Weights of a small GPT-style language model, trained from scratch on English Wikipedia.
Size: 10 layers, width 96, 6 heads of 32, MLP 256 squared ReLU, vocabulary 1907, 2.21M parameters.
Each number is 500 + 40 x the weight over its row's rms, rounded and kept within 0 to 999. Layers, rows and columns count from 0. Numbers have three digits each. The size before them is the row's rms in percent of the matrix's.

# layer 4 attention key, 192x96, rms 0.106, rows 141-191, columns 48-95
093:554467526508456558552562518547546516488545505505434476481532503499482446483446505476570537526516464526577522489553560492433513523482660503567486
108:567496483495533456506516521573537563514481504421454545534570500502539521499447500502461483542488417507487480474510470483578540506563515496430533
110:562531428508562466455466561550521464503497517461505504533607574529511518515461499546468515532593460514506511485517454571522459552464488577487507
100:475511420494523446528421629613577448457491495486493530408462498518468492484519494494494478483510531531508515487524486537523522510540513387539477
098:557476534495536562491517504428494398498476493426500500553485558564491583474481533494530475546549492507533445529481512492488522541542467526527568
106:451503543516513545485486505524436483529466452555523497499529484469495548495466540519508402547541472517447610539511489470457442471616471433486451
098:535523496519482526399501490576426478480439549474495455591501481423485483519493508536495499463481488530587493540517525392508571472488476459492524
107:488568449519492541502521566430490448474437484527440497510549547495491487435547496474494449474458527505547453429494449425513458500414479456442544
100:466492511509515486493493504520484504562475480483503468482420497454385508490504512490534469555502432551530532505460501475422489508512504583485441
114:490473438497530484547559509475524486483507484483595488530540420471501483502496483532507494492538499492518553494499474489520379570570542502538518
119:556444511494490508571550536541514518529544610526514544477434479593480457487515504509512508463416544481464549468472587546475556461492458525506543
111:400525526521508475511556496488487585526503566494523538528521514586557454494441482502453490501487412426470512503496473488501426523452539445468433
095:478436495493519544541536492538449466418446515500474407424512482521496473488511473559544488529496500544429441501545479496533497556481589488503432
104:567531440456496538511519458492464472501510438468414503507466510495452553484520480501517544512455516517438527392443511466546515528486441506520583
097:494456490541460526503536515513457494538481460518523481553508488468423485622534491485533527459462494508411426504541528531481527541499471520642538
107:555532434514505493547512576531536486593506554491512554421513445485443499430447474532551550494401523487558443466583495460563475524531482538473539
124:531432469457424491481547427495457543474464532501524461472443443508553514525573506446524530502511590513415562466528526528546410545556530511462501
134:522504504510454521468489565499478524531494562495541458498452510536463568461542523474502551483456545509457523488481610442519458467513517557591556
105:459476497523438540498518511464544467479464489527410503513488467501504441532477507531456524471469454463534447494484520477533404456475483489521499
058:527572506428521434506492513519468549526430469521528523415482547431526455535467507443455472514481483499554574521449488509505526539528459522463516
102:526538449498485482501479478505473470509516558491497542549542623536429551491510510480445484595470455545508505481561474523476564532544467527570506
074:533532478481499461488450548539493535439493498527469412498477464478500443466556518452492488474542524417567526474545544558566444518454452469500531
086:567485548534471503472478480521456460520511554468491504573549570520436528511496558521535444567518456539570485500536556565452508487473440495497491
090:559487550541418497483461557519397486502494517486472395502434477527493557477576484513557539487507430507509565474505562543504491455462480494538505
117:459458536511504472502497494562544463530532492472534527574601511471436483512406560499504483524521416516460466551502529467424518510503515493456499
078:515488532507487581506497450491493428552402508507535552444494542578503445535423497487539552482476473487481466465519526520494537412441544513527488
109:500518532450547541452464417496530467401450486517506470433483448523484474472430393507543459505497528550532453475492406496531505538480499449480510
084:490473481515458456493516488505444570559544532474524456542459467487504530516585570530487493526531444492524511547489537551460509486546494507511443
107:465477499505443479547559532517470526587524513453528489536526576485545504531548591484435549491503483487474548464500577497452504455502521535533464
097:514477500484498476519467456496533462465486520527569540495543526496474484491400466557484473514541447535538504424539408465495559537497497493468493
134:539469475530489459539510487521498494490486479490469543526548552503438531491522570453490538436507430438519494464512573491443522477502519493495529
109:515514484507463402460503509510510518573475495490547410522514500542525466509509461549515574561517557485580464578528493485490459564482497475526488
110:523524476575520451439441517613558473503508543533477466510463492550483481500515474509558506468448454469563445524486493508474477479455470438463502
105:493519458497546441550550561558526559512547472505465487472479492392553500493524518455497498510487522459534495502454463489520416511465498525418438
086:493457470538526505497489537374452493499405520533539490451530546548529445576549526429520501497536548510495505537498507491427554458474539471480529
105:483522564489497449480485568588520495496537482500487441584507551446467481508420488470517551516420430539492520458420495474402501494504454545481462
103:572497537506556549493533493530492484383548533490509462514485490501470501465503508461542570484488483545463531483500536514567436457446601445457523
088:508447506481464467550502430494496459444451504460484460506489428428513510391526555500444470478561487494521522521506499524555427513486552542522519
101:498470481449534522477456486417522535476436465572482556416422452469488475503579500485494520434512580465391519532487546529481505480484515528505489
088:546458545533501489548446467555500458467584502528494507419462493596442460494498503482448478528536417485548472461467478554487551434486575401504521
087:554466523493489505479536520488528564538548488459474471540551478569473534532509481488532413559472524511420473544488505486564584502490501473494466
076:430505558394504555524481506406464534494550497546518465434535524451513485525524525477497472456469503516441510510459501509506487539520465534599475
093:467476501566462473506487507517494504529479486500537481492478513550528536535470514509529452404541503498631485509486496548430520480493466505550491
095:581541464573520519482466543475420522501519499486428454423537538466530485498572511536545533509515539564507502437510471408496500383509470468405489
098:490514462549515448503527509492497498550475566525496515459550517491476429590508501521577424550458500539470499532518422514498489494554494513503484
128:466466546473441488497488470479500469555521495448561515562548542555475513523499488536434475583533449583463517473534483517468581495560474512507519
105:501493519461486508526496579542513527529473522436548489440493458455522528513447443599432505566533633508494553546518506425451463510491461509427509
106:554507493484505479551491489543506528518569500500451564492564576547456545470473478465518499494498478529438526437531529489496492595532504556502612
100:430503539432436502516464417452500477486531424515474466505484509480450532488496514504499391492500403519516477571490501547467519525497463539512508
089:472505529462534470455508493478524532500495467469466451472474501508452588476578540550487471496445443500467470513524514499486437525492466575580486
095:520466511454453473536529462469488470464473414469487520535444497472549521483426504503471505416549494486596555470503511513462515528483508546556483
# layer 4 attention query, 192x96, rms 0.108, rows 142-191, columns 48-95
093:568498494475572490516500520598543563526483536397462529535542541508566509485469479520462514549498434531481539433501484497558550563523567506480511
110:570530466480539472477437575537460490520507553494484441523545535527502533532503495558494532553587504462502527501552511550476428516449489545513534
102:464473399517518483505430661595561451483500518481511542466480499530454538492528503496518483550534544523477504470493466517512552507575505395521508
115:538468580503539541478510514458484378492463514461484494503489526547492586502531517468503426576521433468529483518515500469429491509546480472499513
109:468476568518531560516487505508453472540446481552548526483502523506492546491425516526526382520528488523458572527457483503499463448619460467484478
115:546519473529474515426520484566427450500419545464474516605494494446441475519451502500503513455503501537619460544425488434533594482493471513467508
105:529610456511494542450519563402493445472490506504453445515550530509515473419538501453502487493474519505548492423497490423480454497435488476437508
108:516484546499501490480495491526467504555457495499540478453398492462420520474534505499537492558506454531553510523500525494438474481493491561506486
111:467462450490544462562549476445526483473536529501565459514562441447493494482527499517442476508522502488518565457488489484462364564566550515531534
092:553452474505537490529555565541525542515551549532499553477462458546476466462532518519499459489428552496459507472479547542485551461508433521458543
111:424531528499502460511563501492477601531518548504554501541486506598555463471426495499432499474491469448453498537517508508487453544468517445498491
104:495431477487507551537529445531433480422463509521470441452474516527512461489551488565521535479492522501433457524598513511502529524539618489541472
110:555517464476538571461501440472495482478526448475426498502484504475463565474531494519496540483476493518473540381457509464527520535482443509529539
099:501475501507498530524523491519449483524510509529529513568533539478410515624508497503540474462449457469439409514526520502482556527463506548654485
104:550508458514543538508485552519522474567562548507492522477555468463466491427456468490546590506377509512506443455570498443552484549573517560495516
107:478470448465488494466557388499474520447471544512543493492481474511554488534580495446549503520535555522409563476543494512498412538524543511463510
079:485541468533483524469532567554446523539500512508525519515486515482488571455546530490480528497497553493455486502504575414540444467513553543583544
106:427514471518495540498547503470546442476489472529408536554497491512477432522434506521445482465482458498542394501459506502538443498503491496509498
067:535437512479501506518502440517514515466565468528550447542496444472495464479497541508513423430600515522477564531476516450404611558482464482555496
102:473515528540437537437514465466539459545507534430500526450529519519458543535448480505457445524455456578410484481545500568442540481494475532532498
111:596515519521486491497562531561468488501574448449499417567472544471511537497531514531494499517503559486489517479541502506524385520541501505464547
088:460496569513529551500513506446473456514459549431491494482559465469531541413471490503434548514564505504434414430530447500505522529478559471405582
106:590555482542516435540554523598490524513585511468488512585514531450432498525494553490475497493506485465511483479561548500477477485509451526428518
105:558479490419564456564474515503560497494503512459512505555508431508437478485471465486476513482541484445605510473570424463578458569538481530484517
094:557534514457521433472512451529564504439569523475469418499471477510539473503522457543507570499528572492504484479542462483562498581509451514463546
116:442504525426570507490454459420523528488466482479547503406533509520582522479472420487473517498481526546495497490484418516539475540514494506501521
118:487445516550448528525491477509420528550430443464512499444471506511493480485509571467496461505458542484538520598510569551461504399511522501471473
114:495498495572475460479563550588466475486511506546530478557490562466494461471504556481486528508492508455496510490488570478478529473518481459468537
122:542463519454583515472485456490525500437518479485482527498516455509491537491479433465492482486519479589518522481488419443565508575516527518530501
102:525470437508529496509555518543525485479573456494503536548557522412418461508557557446518460471493447439504475515444528443469552526515497504567536
103:546499457515485500451560475478498430502472506476516480456502485517548486509466462427506552466477529484553493546570502511495521503529485486556486
100:531497473472542441429469521488535450441523478578455498501439397533489500497512436437550529456524551495485474520435502496502528553490401477534493
094:483591515517476467523496540560540572485575435447438469493469496465567451529474492423459529470472503479551543498519492471524432488540506546418479
106:484422510519484500487487476475447439425463547557512523509555593516512466590541533433506522472581491483501503510553487517478510496458597450556512
099:512510568509446530476493463521539444466485467526455583583498540536457469496485473534471503487464439544485441394467527486460556531479468579577441
098:569497428477464484528527446531499496474556550473561518519456487532514513494550498517496616564569573468475473480501530574504415546411537483513509
089:545423521507464469543535436510493510538546475423533522470560477390555475516544527511462447586565487478456522467528488500462463515518505498479484
100:415459491479496476456467501433512540457471553510536558481497411433496484490584538510496501469551521446395535511525530492525516461491508528484496
097:495449445521478508545464482485502446493507435507414553468506492644464476498518472536475522540583545496565450580476484524505488506468531449520535
088:533539488542474513454496450488489527541494522492502529571513505502486509494506515499502554457511498474447503540577506562445537457488558487495525
075:374554561508451529513506532416432535532502536481526501505547555527574446533497516535490480504485522514513493545539521523538477463535539579489507
091:499428531496496420487477498499446458532492488518514473484522484534507533555461449416532469476526527552629472571486471495506504534499414515546543
103:578562496513524513488476491551468544489514497570445351473517578457483450444554542503521469511400555533457459481466512426538522457483497470426516
097:479439515467515399534479473481518513496438538579484502577523522534460443486502521539546499488439440534492499460513489463476489516526566600514489
086:480455576502447551558460476522475466543422511475519484547515545524435499502513538564440435567512417568466505459595497526418534465517557493477489
100:406510515508525462483491501520535531497465557555547460513492490505486487423435475541460473576534471478501477505582499408490467556523490490442510
109:582551531520494562501500493533542499528562454535504464517512521531389545484446500511506448497514449500455548485499512515484465536542540513535546
088:436547549524450560532490500434473485552502442476429486533565511582509504577518495513488418460522469521490499559577496535484496476503472534460504
105:474483479495503441477566389452510513482520487409541469535474432510493588473576511472507544536519512503487482445517565488514501548551409536523504
090:502440558500451507530523420542531471559448463401489501464496508455500490451462456510493448499518473537592489517516495449550514458411439531495439
# layer 4 attention value, 192x96, rms 0.113, rows 128-191, columns 48-95
105:508499559482481543446506452523482470503522479464412473515481558469468466501450513486478397464508460456522436542545508433421521479503495475448478
121:458489494507529468540479578488608436512562520491496540448519505544477526498484510511517483512512504466512406535556495519451454512595543522480554
114:475545473523480465439512529571527498490444548516501490516508516586517401453511493430519500507506453489491477495557495460515484482522578467493469
093:531466518503522548522525499543552470397573498560522527444531518560432395538518498485499490432509473491450511505483510551518571500448601473532551
116:508476508492481501511547469583542588560423521411507517567501489532509500539509491503537507485442495507434551453503493490476563519549515524467454
101:572476469490458484528492481524485523518501504527448542485531556470525408497475500488473517550435548493543493515474489534617495460453508541503469
088:570541497483533447488480449498551482515489431448363500523500460459493522527496462531525527435480458486551452474525471417540527566471474545522504
106:561479478518478540475484519467476434541555458472444541512531483478487544417539486473524458545502447515476474430489489491522528490595404457513500
124:579485484505542479424489488541472520465539531497489423551493532470524435563482499505510539411552490448550393535498507485505476519462604466573476
107:595549478511448528385506499509462430449432522483484482593459508505497530515488498551542520493457508511532543487524513535509512486450455512451512
098:491465464512487526506597380486551463458545481414429481511497512518534476525530485472449453524536494477547482490493502493520499464603551464511398
094:486584508506573425445431537564496538483528486486507493500467452473565499546472504488481487487588499498535505513507483466491491533514452454404472
079:540513508494564469503498484492464547513505499513482502474527409505564489547496491474559487471503487539483438496533474488530532539511516516552476
114:480543447518505522506479511455509512506509469516521526503518481588497456514490518505484513484528429481449458519590480497478364541481542402494525
098:517488482499485439497497507545508561538509542509472493458527544427422540504446518469539495566493474517490497448539500500482443521494569534537545
124:506565436477496517543504495531580480478515479465334521454499478457500417419515467474487551516487477485500475456538497374526493538486542521436531
120:381528537521461548493503507512467523518505521491496495504470504484474480443473491496449457496462488495447472499485490523580473478569497397509463
120:443477511462502425500499478505504520522508517518493439476484491379475517495473500507503505426477482515531442497478517419481431539514513519619526
087:549506497489530530451565500473478471465577513508553460490512518499565551411540499460466506480499484546465583443497510467513474508471518452484477
114:501531482465442483507514418439494542532454528539429496471477541539527509521471518536559541470441499524480478501520499547481472503352561525550508
103:452497499507528481490547399526530469416531466433489551520492508543462563600546503501479427529542484481383536487482506556471567509498409514472490
106:528468544522482466484488520553509450485576496497470529476529558512421497578480540488502437524452447484557461533492500592530514470562497422517475
101:394452449515453477558525440445452468466425555537531483493462463509515422441536512497477476532508548495488467548489508544498441498629549482558462
091:462482553486475578481519497514444458502548448487503475481536603522451507490530509438478432505533449502468502500467521511452521458518478468467491
120:457485533484531579574520571439490477508531512510553492513510504509522561485516488557459504452498529507461488506461503485450525513480556541459569
124:553468518523508433522554454473518459472561542556473530440512454502507480427472527452568457487454518502524537455485505502527453524531578516426498
123:496547558483539529478523530500483530502551516523520457479496529454478522427464505519546493458464577507469510487442510434461495499474498496422561
108:583526538542459560492500517493433428522383469472446504499536475542478485457498487491518444592495458517540456480562493496524491469478538511507486
089:444518472498508549535539472477501415464482452538536466532511539585439574470552483495461480467505461479446556502472509523501432497464495485523539
109:507521522509525455490472580600521524605582482475527566494530536506497537473437506499469478527455470477413531488567488504527422565493463484449552
103:474547470496492497538418566517585513474475461529505494470463518512485444533532516505546601490501503508598539476553494504472584470473453451456497
107:619497471508497510423542551559464397503475518465531457473534546522531559433505485473506501576581502535518482527511499511513436507557568495492545
102:566540531506520536474467489545481504516532445485461506550538497491462465442507511583473491566418506481463476465591511488479513470411437445513567
098:535494458500510609579547557473490500488488557516509523494488520577481539552501470538494460431512524488443466493498502528531527532541572493494518
116:472524474496503432451507476481438506493479501475522524548490535510517548564547487539481448447481444497436459504502497536539598481496484468613441
097:529495524506407448477448480573486471510464463502379473555494479505530434481524511495496516542509506479517455480563500468463536466506460477520510
103:551539558474501570486429448457371485469481470495499496457488530562567522444528473508475509570530526511455466511496492485542547496470579482478487
099:565506478504494558505441603528612466470490530449432524503489480455446508551485524545576552506453520480547467440540507535480456496479515507493609
104:527516467528468504448480505552525430546528522458506508462453459547525487539490491492498547545498495536583462555457479486518549440479441391479418
103:603509573490526584529484462492502477535534475471496508464512459498477688471523482491499479579497530520424509454518518471544505521535529563520533
110:428456594514505521395474538515529423475571539532572495489464453501440519536470536491539539468483443497539478523462510520428483487456473471558444
118:550476575475500434458516359519465510533486487531542467549480422459470600495517504430501470522530471531501584469492516479523473520554502534514441
103:504541490481493488482438468503515528481435540528497503527487532486487546502552476526576642535484553504445533423457496536504541502510461466495533
102:527468456484521532587469492395530435475479487459499589439488434494486513500541505464539507577489565496457469545530475508544485502611542492446467
109:620501541492542518436427468492458463525494530528527554457463409492475564497467522445579509511523505518575497458460498487502498470494436441461434
108:485574487515495481501523514571544488521520512548441509470501510474475462439469528505459493492469476486589491516487507429461551462408384474552512
087:490504471517442485509513577520473512529506483452498485479561495415504448451521503476467411513478534497456497442551498508496492488573468475464583
088:437516483518574495516449519462595518508516492521509559475503507475473491525424539507523478517445476482569473616522479544511406488532507511401469
095:544455531513526400431507515511464526543513470452543486560561469433530530438520533489464446551551488495423522507546507465476459520499544510580513
097:564499476481547548591588453531483540531444479531448559538479481557476486486507448532540539528506504483482496500534491461575516539498485517458492
101:506424502472469416503477474423433527520527477532535539515525450495571488561544508493465521416486462498438454483540503566513518484453503555619459
110:502524502475475558519447456493524480486549450550496435435487532507543546518527472443526515534547539535515527496423487457499532515534451483482492
093:460449520479482514540559498531544539470478592502486537463456506533527467488541490463528608470509495518483522487491499521493582553515553571502458
121:496509412498514471498490614475453559501532496519496506461545514430520461456518507506498493405529504503510450407450503474500500512475460483543570
102:425476522506482514600499498474569503545446507601470572470460455506419521457514479513556550509480489477517515465500480473534465511518468509574429
101:492517504519466554509446500499503521534503481398542451376518518466467521529474499465491454567431496548507532488456503511502516464543496542461562
124:493510529511486458426508508587456524479509545567532489499489507564539486484499488472498470477510526496439503581509505518532547489474509524458528
114:518464537536461469484526457494495509575474505487542492498530513517535579559461485475475432510563484520487574513461494536526426518553504551534430
091:421467454512444611612496479411530528543474494515504541476472495590454529548473471504478557488440489509452506463540476558547447483551506459417471
102:494494459506601413450529481436541545520526479478565499497527543457543577584486523473500466467478464499503552493476493528512453506575456462458484
105:415456507507438543525560571554545518499553494503531453453502541443482466591517484479489505438489480543540484541417498527424592485485498519534496
109:523492498504539507503525439423429548522431491519532499542498524544525511475508505536449497508569462509575501516498490512485437483487586481461407
085:557464529487495456455521476542434567544470533492497488567506483492551528462545526502452508486516502503519492495538515490486497498531594469464488
110:477487549533516504497439557529607498502494522588533495516486544545495588555495484555513499469575501499560510559500477518443467489543514429492423
# layer 4 attention output (transposed), 192x96, rms 0.115, rows 128-191, columns 48-95
115:477485455512519499526447529461559522467533579563525495491549428476516539482562493506507554533508550566442522433463519541573485544492504530547552
103:552499517458511497461499392536411601494451462520528497516459509488525485490526495492514535489501545533482577465438461475543531511410448497506504
111:499456511472557546509500493447494541481536453510483516509479466418504589544434456530506457507493557522509485517427493517489506560466420510479553
086:415514499491463425485527439480451533597456512461527505563476505436566568518450523485469503511526546529544548501492551463463481526582419511523453
103:479510527505516497464505535437434457440527468602464485459486493519501498456477447494498460524574521516578456546441426536517452529466479472530510
095:463510518473540549491530512452495465458531519492551487536487501536466583482543529539523494481567453511461521491592479449414487518548502464502495
083:474471503475477534543548539508435536488540546539611554470522511566493482495500482486545487572537564518460521552492401598470468461546523487453510
101:398506511477528461509529478531538579451474521524549506495465511557514464593446506483538527468497549471517542547468502505500483485444581492487470
110:425528495501471550556491504492518460527494473504522582444502427510497559457506538496459479581434488579466587487562570517510497497533377537425491
099:434476490538556496628452478483528559531550470531483520396557494467503489499504506458445467509539485486471474461455522511478523507550541491528463
097:480550533495491476461389613512421547537488512622534518506474516514436528453458530526503505495475452577430528525503489498489533526414496530496566
101:558446474544422585522566471432509466530478441483496514479567466476433496478544486498547490521397492484467470507506529510538509505491546579509509
077:466511492457476531473532542523536484502490474450521537492470543504435494470489427509523511540491526458514542534454399498466452476504472481426516
101:514473539491515509469560493596530520479518541486500529512465472411489521495502472481540467539476572490553526490455553475540645489525468566481497
102:511506552469507542479493457442501438440491465507534498498504486551569446467566449513415475401518546521490513514416476483494560514492421505484500
110:505451557516505504495535473486428508504517521567663527540506508560489579581497530542557474476534540557519515590467483617497531467528500517545496
116:602489487506565495466487507498523453458514460548493521516525476487498533551539524501564531523503502524557519483530511489430540531414503581482507
108:550514522489499556524473464477499462481490484445524515477513520602523494525507510489518518552516544481465558521499480580525573453507467542418527
081:395499499546468464563468472525525520526434481514459495543451511501447450594446546520505457501509474487519478581487603532525546498532507533516449
109:527498559478592490484478577528501502489521498475566467505540504478513474451521468490457477543568557438551499507452449452491490496631446517493546
103:520485548525440483515482551458447566591465513587503483497532520470544422429444496491512516477501501536591515498458518465496472517535594491541491
104:447503501461530504483539453443476606506489501495518485521466466479555484436530502491519524499535587491406566442524534413462487566476501579494508
089:586566522529567530419435558546504534544518425475459507504491567502478584522448499486483513469476414521507522450509498462485563464360474507457542
101:485495454480499404509490518466569540490480642522480481572484446476562477493459505571525566494488541478527518501528525465558470518490515513568545
102:534523462474465421479492450587519511529456487494456483488491500521485447513507507477549561522505501477553497508534453545542473483501442472569467
104:421519504508535533478539526526475564510447436420499481562473533491479524590543467527425518513575537474440500563513509492505530496486458465538468
110:503498472465486456511469443495541455502454477477480485475522492506517497575538475499453559533522472507506497528516419568558461524494488562594451
104:440497416460545464478488556527579571471605528518516535516447484484502496540519433515526529413503531484466510483450435528457517520518473450484498
083:512466512531465434523487511546486568534533579493482525546479495435567430557443561515498508513540496542573465520551584507492576473544512473507464
102:499440510465444569539553395407509485372443510528469446522473476479497453498609506482551490483559535540550472486455537467477587499522511524529466
101:547467514541512476442545455491453492553539558470519478510537464441534542472465524475446428502489492449426440532450550468539405530522535543501503
103:404509477479497492602444490446515583490488466530432523530479488504476440535498457545491483428414474504451506474495459506475584472431462501496480
097:436563493459511469463442548454504561539533506507543457426552524479569511566496449467508537473478524480567465499518366509526468555517557515487477
089:516495505434487456467525384524520446480497442494533490499515486485491525481556508468497505570548476468542582509491544480496466485472456502500430
110:575510559504453549588500478518584512521574479553525494491536490487517473461464512455507511509514535517490564449483547456445484564480524532437544
099:512501512557533473516525574477445522557540532517540512494547544463520552500490490467443509504535454475583467463495527520534487524511533523592562
106:512448452508474435547513518501621418527473514559523527539495518452451499544456452456512528458431477446533543447504569520491476531492445493524555
094:478498519454546481472493465449424545515516470540491500415551468524543501431474467497501501537464544453538474587472448491514504455470493489501522
108:488471566477509423508509522506462521452455474548510563493479539456518453439480460495511524530452470488436527454522555535461452537465543531508570
101:506457443409444455491488534519479461493484483497492490504486517491506428517467463435550508506500559477588517599489496507507476502501399522449527
104:563540482523507455562469475510513628530437442457457556467577549508547473499492463553486503484436521515437522476521500530487491474494544517379491
116:487479466533440550548504601553469475493492510430439506498481573515529442507490489491519469527512495550487448527523514503486534491555428537475540
096:511454596492529536506573485455476420489511470504497494468472466523567448436434458469423439485448500518562408523514492469509552513446480537519551
111:517510515491508491399516574558453471507554449524470514480504553475456527531402543455466517491495473469560486516478574435492488487398409448510554
113:422465505492511431546470560547521488451449477467461532459488575467519406502459487555477552519423502530494486509527589539460421490486537498456517
102:464488525492498480493473511474456575511482538441591495562502487467540457565535538545513544495558515534439517483539512574476404535564662525474439
101:439601489514514563464489488499458525520571497512460481481494439560502535571516548494457509516558434444577420557481427471518503470456540538570473
101:483520454514539497460477504487513515411540509443469513510507534488466468505489539529546525431451540520407493468486541489449484482464559434501469
104:412568485534463588525473538521489546497485529547445436481452482554499474532454479474557487424491534525558469483479376484524576474489439506451483
106:463428535466502476439469512492528383466528521525574422488478548448527536480485495402514468514516526558540528503454516491474455522520476443525475
100:556569442559472564500502477559533495532507476504493486502494500516472529470504499497466505530535528497521550444501519450512497521542447456389594
109:572391483495516418498603511515443478490421550503505548533435428509463456433457466515499492482468506481477498517544552492527480467501482551477565
093:561502504498469541471518474460421405516430430493510445567511512531504559443530495469432402501538468536526500459449491470554479462484440450501524
109:482471528469507521508481402517525487465474555523513482501445376554499476520481578538466519513513516482511515533523525509507465456488566503484470
127:579436538473515492441509467553463418456529504463567470572518609450590487536459546512477510478591548542513522529482594478465515527518504465459490
107:530489467412499496514488543500492500502551516495438542506479420530489483471513536525522457451488533438468465569494468515506484502481450542471546
119:492485485566453478566532446417578461522460464435514488546491464437473514510503497423470477480456437508520474409427545537471412478534504491500468
113:499491503516467512566536492562509472462474551512465507557419526507465442419528487523578513529535505529494516517478517476475587501540445521503540
087:600512528439556476405503462582477390461546502467518515488536559451517515505559514484454467567555444473515509518481559480488553528477463538517518
094:453531481529504561517485533547484523415477548512423474475422456540456410468506527542519479517500525573429448508535467462499557505476524554461477
109:549549477511468489474535417481459543529496504507513519597466431584548530414550521545462440525557508463421523460537495509550444516503482512473486
112:423512484496470496486469506599568402453498549530487501552468565513502459515537494498514513437500481540418563441535537479529559543523477472584459
092:410559457552446544504461517509472428463499467520457443539490536532529498526578490455452460506537441518532477435516492515559521516492442522614469
118:517473524537527425520596373523435485425451498467488508591495517483533441420527457515539540472472474532446537459509530467510528537469553526511447
# layer 4 MLP up, 256x96, rms 0.136, rows 0-26, columns 48-95
112:452526441489479483570488535448449532471466531508470550535486474508460535412489533500499514517425491444445485602497524436534482464478502444467458
121:498511487521503534541487527429450537484490498493508549558468437453488553522523503559534553472469463472496429551507536486535482416615534492505459
103:459590493520516466488501543505453446585426470496483489446479487454450486473505505529464491433463484468444597536403511455467500477499438482449475
101:481419491514472472478528607574477452453535517465519611497485582534526543493486464495513512457495487444522495534544500539502438484452533541529450
101:486480507504562487541528490564511527459471455443536528443487439491497480540517534531497431541535537492518454578438532463503521477531433501519531
101:558458528566510545536539528469517579435546490469496516521505499472484557423487552470444600470481522522510477478488506430549484430565466552563462
103:423532490500525494482518590542547556564515449533508466463486506422550482449481471502468422491478493468552601510463532491492483506474465587560492
085:492487479529506567499426504531455469480492562528535525544426473531532420482574584547453454514480498470484562511456502529499512418551513536514472
111:492503480480515523467450446507489582575526469512579495548497512506491468537459533509504455496592536474531403501522522498473503480540527432593482
094:462499463576485465517511486483463501507489478461547498481515409411446570529530511487468483516509477506472543470452520459528424506466551615532513
098:499502534498540498527511502453511568513525493530579494533472496478569494568517464565567533541534579433537534447566507517471483481449515505542544
103:513597491498482528519515574550543444480470501492624501472467471491442551525510520492477556584465473429480475548500530543510465462472491438550480
113:421536443456467540448549406444544500503465458429485474482413507558528567514519519496545462461452540534468532500486512547451455485523505553481466
077:508558502579560553590471513479423481484491440538504461481479515572489472510487540525452564482544469521488500485540496556491486525460442500451464
099:596504456507491531507531457531470578504491462378511513481437507487490516494504538435474525427478531480468489513548497525468503488471550532545492
097:499534498554505500462506504463473440533475443481436463500499505436528475474493532509505448509477568535493517517463545557478474558482555502530478
101:504473424516491570505544464472467500501399508409449581467473414540553544485504515492517519481516554508566570482491534482529490485500425478522484
084:532527470514479554497480555492473464488509552485565448485500459468535522464553456488509561526486517511444559516485503533502542495442465592457484
096:465462483503521530528621534464533508542486471426489524499469537553470511456540501542416461487461490479486470532511521457528525421426559489452528
094:551466505497478466440451478616540459569480493499467508455493462489510483515519511517513537466539546479499483517508541574474555479536553487524550
089:459477485526459518548487494509488484469480500512470500420492531475553427454527506525532480520474544456528496451506501494543526433438513538446514
097:494491461525474488457591504482511492520477514545434497528496537551475503473483552463495624468580515451600508548509490548462507477516457521514535
085:492481498505501512448460545472525564539567461552481460473491575573549482573543512535583586448458531488510456496527499530485497512452480458582476
075:501546483552496508444511522464499519510562472550549484517469505519545485604489510478488501493445570460582492571502510609529521467433498513478406
104:443502583518544482533465612519467537473519485446470517486526490518486514543549520464603444470572499425428538452494531461476561515548531486585489
103:456567518549416505494585514539459444511499440433515547488511550566506579506472526524473498518446534468482523494521538580459458514507559501522560
086:447529444536477450473493608502540503461492488479483463440480476452508522499535484502509525396520480476457498491513501429510471506456454534492547
# layer 4 MLP down (transposed), 256x96, rms 0.126, rows 0-25, columns 48-95
112:525518540515505466516516442494463510443540517473529546525526522587496482553558489554574504486532581477493514481511552469503442463520513529524556
114:519397522419510495538491505529478543440503483517488474426520481495561538473495471452523468499482459481540496521479493508502530529466453587549478
099:467475473544579498548526515548501509554518493465439470489491495556500525494491563577469451416432514560545443460465566495499520602465508428555471
099:466594454605509460431472497555496549509553438455468561516454445447477495482503525583532531524463517493465507516516439509456499492546458547541525
100:488473484531430479536478490478548510570533547437493534472585552482502516520487512604483584466439542558491491565544522531549456521512439493517474
103:457476512483507526553517517506453527486438562488486541552485576500538565499496502448488611483479563492505470521544554530473504462446538549466503
098:529497524590512505588465476517572457458484552497545457492553522507500512545521444511540438500499470492512508532527447414453524481477511531433544
094:450544556452567548505465457466545536528503553536548568502488422482462459506430455478544512519564526476511537547447536532459540506427522493515481
109:503445481505489541468467460441490563503556448493495494456498444510488487470455519468449483489535597542504483513480595438524467558421499512567480
093:563497520543529503480518494495473455495428432458449413460575445446485498479491549605517479490465476508446524534476505530508480512556397516553558
104:506477471593558570499464480485474492587432493542545540461550520475511566531410447555515516495446544550521535507517501559552476514489551539514516
098:548404508498475466469564440550481542594542494535509491559550494486543479437493477520515485533535510544446475497519525474476473487484487500526517
113:542528522471526518511551530449493464524485502516466554562472538462501461500508508480471482503588412492523454570389520462490469498502480562468586
088:506496478432514532514560506567534492508485490457529538442492440514495491451502479592481478471566481518484509536565313456477476504461510521493498
102:466481477467424404501460468491554549493424553448475499465466507518516535517449519520499434508528510529532497495483437482443475559492482528518450
105:534518539532523488484579532480571505472536515418567560497525518506510545507553481619477506510476424504539471444500457488527575520547488448528484
098:516476502618510516523512510425464516477564555459535491501534488536499504499489438575505419444492537488475536524496545455531524460571523506455489
092:497522520460537548488476484560481507501556532485448426568465535514551558419455462525525472484522486487498467529550415527492571584559515547503572
101:509534510480467501514471507514414470484557441485530469498467528458530512528485482522443495479482463538523441559526576490460487485446510507461469
092:504550496471546539452519460557505508597445491464513510533525543482565499516481538462491483507537470480515491465501470474499502532549485418516529
096:521544553544504488527503413545505452449509486600539542552519451466522475507492503540493448478464458561497555507506520541543493430472499562551525
098:531465439494509457536481523503425509546523423479464494499542459480498491504471466543475550499465559559514410516489507463509489504513513547523480
093:480462488566513527425506440500546504539487475480468519584518601557520530539528475507534463442521458552509483568541430523479500450471561516552517
088:479517488485488480492478507510514452520451494492431519452466493494486452476427444502545564512471540573631426514490427491483478515536468547533551
103:427548581491480488459524530450412571534516559518554522534466540548447519509509524464627466516493513541501476453515600439529532457471530478461465
105:496499486458503509504535426534498502474515558487526549485460487471475499443436546388471437468531549544550434548470563505555534460562512597463564